Weights of a small transformer language model.
Size: width 192, 12 heads of 32 (4 for keys and values), MLP 768 SwiGLU, vocabulary 8192, 8.26M parameters.
Each number is 500 + 25 x the weight over the matrix's rms, rounded and kept within 0 to 999. Layers, rows and columns count from 0. Numbers have three digits each.

# layer 5 MLP down (transposed), 768x192, rms 0.239, rows 631-649, columns 144-191
484522513499526476529489425525531469475440522519508470514493476510522483537505560469506552550524519456513496459494516542508530482492518502517463
490546492500525487483537503500514533490509479529481494521523489510513502494522529488510494501517448486493491502515509501517487495488494484487515
522518514492515495499500481517511498461502520482501497529493444505468519476475496467554471474504517465472461466486473495492493476503533487508473
494492492506474534520449495515487499487480466519500518516554485522538462505487498466519489504456487511507474447501554554501540502488493472473477
497518516507526515514478501512479501509535497502505522520521505543501482469529499460533474503504495496484528516491490507530481486510479484491510
527500547511513492536460502520469479497484459456499510537534524520499505488475510496487496525462507494486509524541533532482498508507489484473497
531505468552472508490522511486502504528531498481501494505486497503484474477485499493464514487540443517502528481540497489453493498501516527509490
498526465484516502480470538542516495538475573469520459479494548477504516565480445460556503513495446505498463504512494491493525479467498492500522
559512538482508499499527492542522479450542522497511516484519543496524506519533512526508515544479515458479476472534458516524550505532495454568514
497489510518489470517505489529488488504493489488489499495514510471472505489482489456530524472488507507504518492468515521496504503465491481485483
552531496478453512501502487510518502441521464473496496510573500525466482523518500488490529471496600484530479500483542489507482543591500502497474
549528498494467519529525490507487471483456506461514530470527503488491457475535461478492516497538461520488507487480487492488513547481489524466482
512470524512505520465492501500464527479523486481546497457513454526482514460537427535528481490504541474473541536514460475470478498461490533501563
472544497500513505531520534490495485463481501515530507526510493523459509511510517555506491452490519515471538580492552482499476518514502512517538
514494497486487500472468460500479502491511487487495510500500493510506486504491504523494472477492519491493513510537500506496482481486524501516507
514508468484468510545494479510534591529474498442526509456501485499541504508499454489482544470482490507491545487484515487481503461496493525578536
528507486485496496507490541484511529491487482529521517507483475484486508518477498522516532517520448474525498490546506497557473526489545501520528
465541480456490483494511480471495537514514477496481501510481474506508520497501483501502479513503457514517459500537501492500505454514476517495502
496542481460533473512496540539468552471483511496507505502519532501480588520550504501498441520467481474470503495488513506456513539515483445506508
# layer 5 MLP gate, 768x192, rms 0.24, rows 632-650, columns 144-191
493479514534470495535508486509529504511483458477494516494501500504510504506517473473479524464487527498502518566511501520478512500508500541483493
490478496481514509520542519466525497419488500484542505515493488495493486478508481492473523498483494476475503493489449488458498508495517489513484
508485496444482464467488508488483530509523472482497518474514515451497496485502474439513520492544480472486535500497542507442465484486505521511502
459520432482486529494545529510461513515496500482504522472498411519514515477463519532483468464524507534520499498495501487498458500492474475467514
453476483495493517519505492509490489479506486492497510509499510520503488532499485480484504527511541513506489496496511500497525526526511495487516
478521540483520477475501491505506468477487530548471509518502504455527443527532539538555498497455544476504528538523480496506495492511454490525479
499503450508471508559515478487469506551478511517474500490523568540512553532533497478556459552506482499501510494506507519514506506481513514452483
499511489511484491460536499488544501522527494509514495484476500563457512455517484500501567467474478500489496510477466533497482522542483538448545
435504482509458493521490506531492534504472497503512470449468514501491522472517494437504466457479509492469454525485499507475493464467498505467464
541519542518486513494416523550494519503523498528490567490530456462541489531493507475503489457504480562524523521490493461455526466526526460458400
514471531522491499472464480450489507519469498490494492499538475505489520480517505478507474489501515494490469452508468474492463528505518446499490
509505512505544524472508497532495456504553496466479510491490475467473443502517463493580499482497471531499474538497475491514449494495491474446556
468516549495505485513522500489535508488529489480501527538488486492511481517496514542525464491468513508514531514538528505511500502491475489528546
485470461482506508514555466485496483488489474501483506515541498467503487538508501450510507532490518548474503511474502504513480525500488491490515
504480538474491494487500498525481461483522516466462481486507488522486496491455513503469446527509544505514488499510524457472512503509516530535457
448502505496490460550485500499485539510463486531478491532532530519509521478486522506480489502476521473502515471543497541497494483530478511509515
481461467523484483511511486490429492507511513491510512515468527487495477497498500493494507513483502499476484493498467465500490535502521487440497
495495496461464472460512503465477508543489514478511495502547513531517489498455498522466507482462502515511529553531552529512506514549505495494500
531512463537482542550498530520501488496472497510516503468547504483468459514482539489537518481497522493500493499479543486458477486562509521478530
# layer 5 MLP up, 768x192, rms 0.248, rows 632-650, columns 144-191
499496477517486424479515501492535513512523463496494519509479490490521531488493514492475496513509503485488515494537506516518504495493529511502487
481493531462537482491516467501486480486477527493525498492491479496503512482492526493486505511496476495496502499511500497462482548512489458515463
502444522486513511514494495494501589510480505524487510492543511486481491483527489485461511477437474498513446538455493500536474505506528484555508
472512525546548483533484482504509503487503501496495497547491471484471516506504499513517474440516460497476500469523526482509452489496516521498512
497481478507503526496503506490474550497522485500540549491503510522525449507478502486521484510484498493495447488497506525482477509520513492508483
474514483493492530509503465494481518509537490475507479504493498479507565467424478489507486490501463520518565487480533504532501529456498523504481
531504470515488512512506544434497505553457527514469484492508530490537505507499489509477477477554446550476514465525535491509489485498467514472507
514472500465467513546483477528415421479468515462493539541529476463579482555472506500545490518508500496497510499503481464515486454458558436523493
481517465503537516517496480514500500497471502485478538510479471517512489493479489491513528532549483516558455484487525523507529485477539505521531
525458510518528508523519526545511494534512458501512511478520460486512492534486504541471495522529504513481510487464438542489491497512486489520506
491479505506497483467496524518509472482473473516507511475518476544547495485489535499488523467514495531501494487510529463467494515509487452474469
539477465513490447502494542502486474497490540478497533474517514506494466507503539548479526476500490478458529489543498471504526448448489541492443
495500504532523549483502492500448503493498479502458494518464512504531484496516488498504499508547499465478458559539521520501533489510512476503475
523504494513481524557508498545502482490505480489513542503478492458473542491522473530500488488482480521515488533457499499506546528483447519452479
500499514512521465503501482532535468500522483460434494472562478499512496483477479529511482554503540495507486496469515492523559502517507534557471
505498505494516483429534488517507509510482459480486506523493497480518517523534509504460492493483501546507481470500515488467459497510473510493500
464468532488490511498505500493472556506494512514518461503539510468480516493525477479516507527518496437491496529479542527518515507468518494451460
507542562498465471479488524485491547508489503491490487474483559484466548468488503435522497493550481442526491509486514454484511530460525493477574
459485508505495523440509490512498494489516486513430496531457470530502510468518502480460510514537442485520467472549461500518499533483455503500486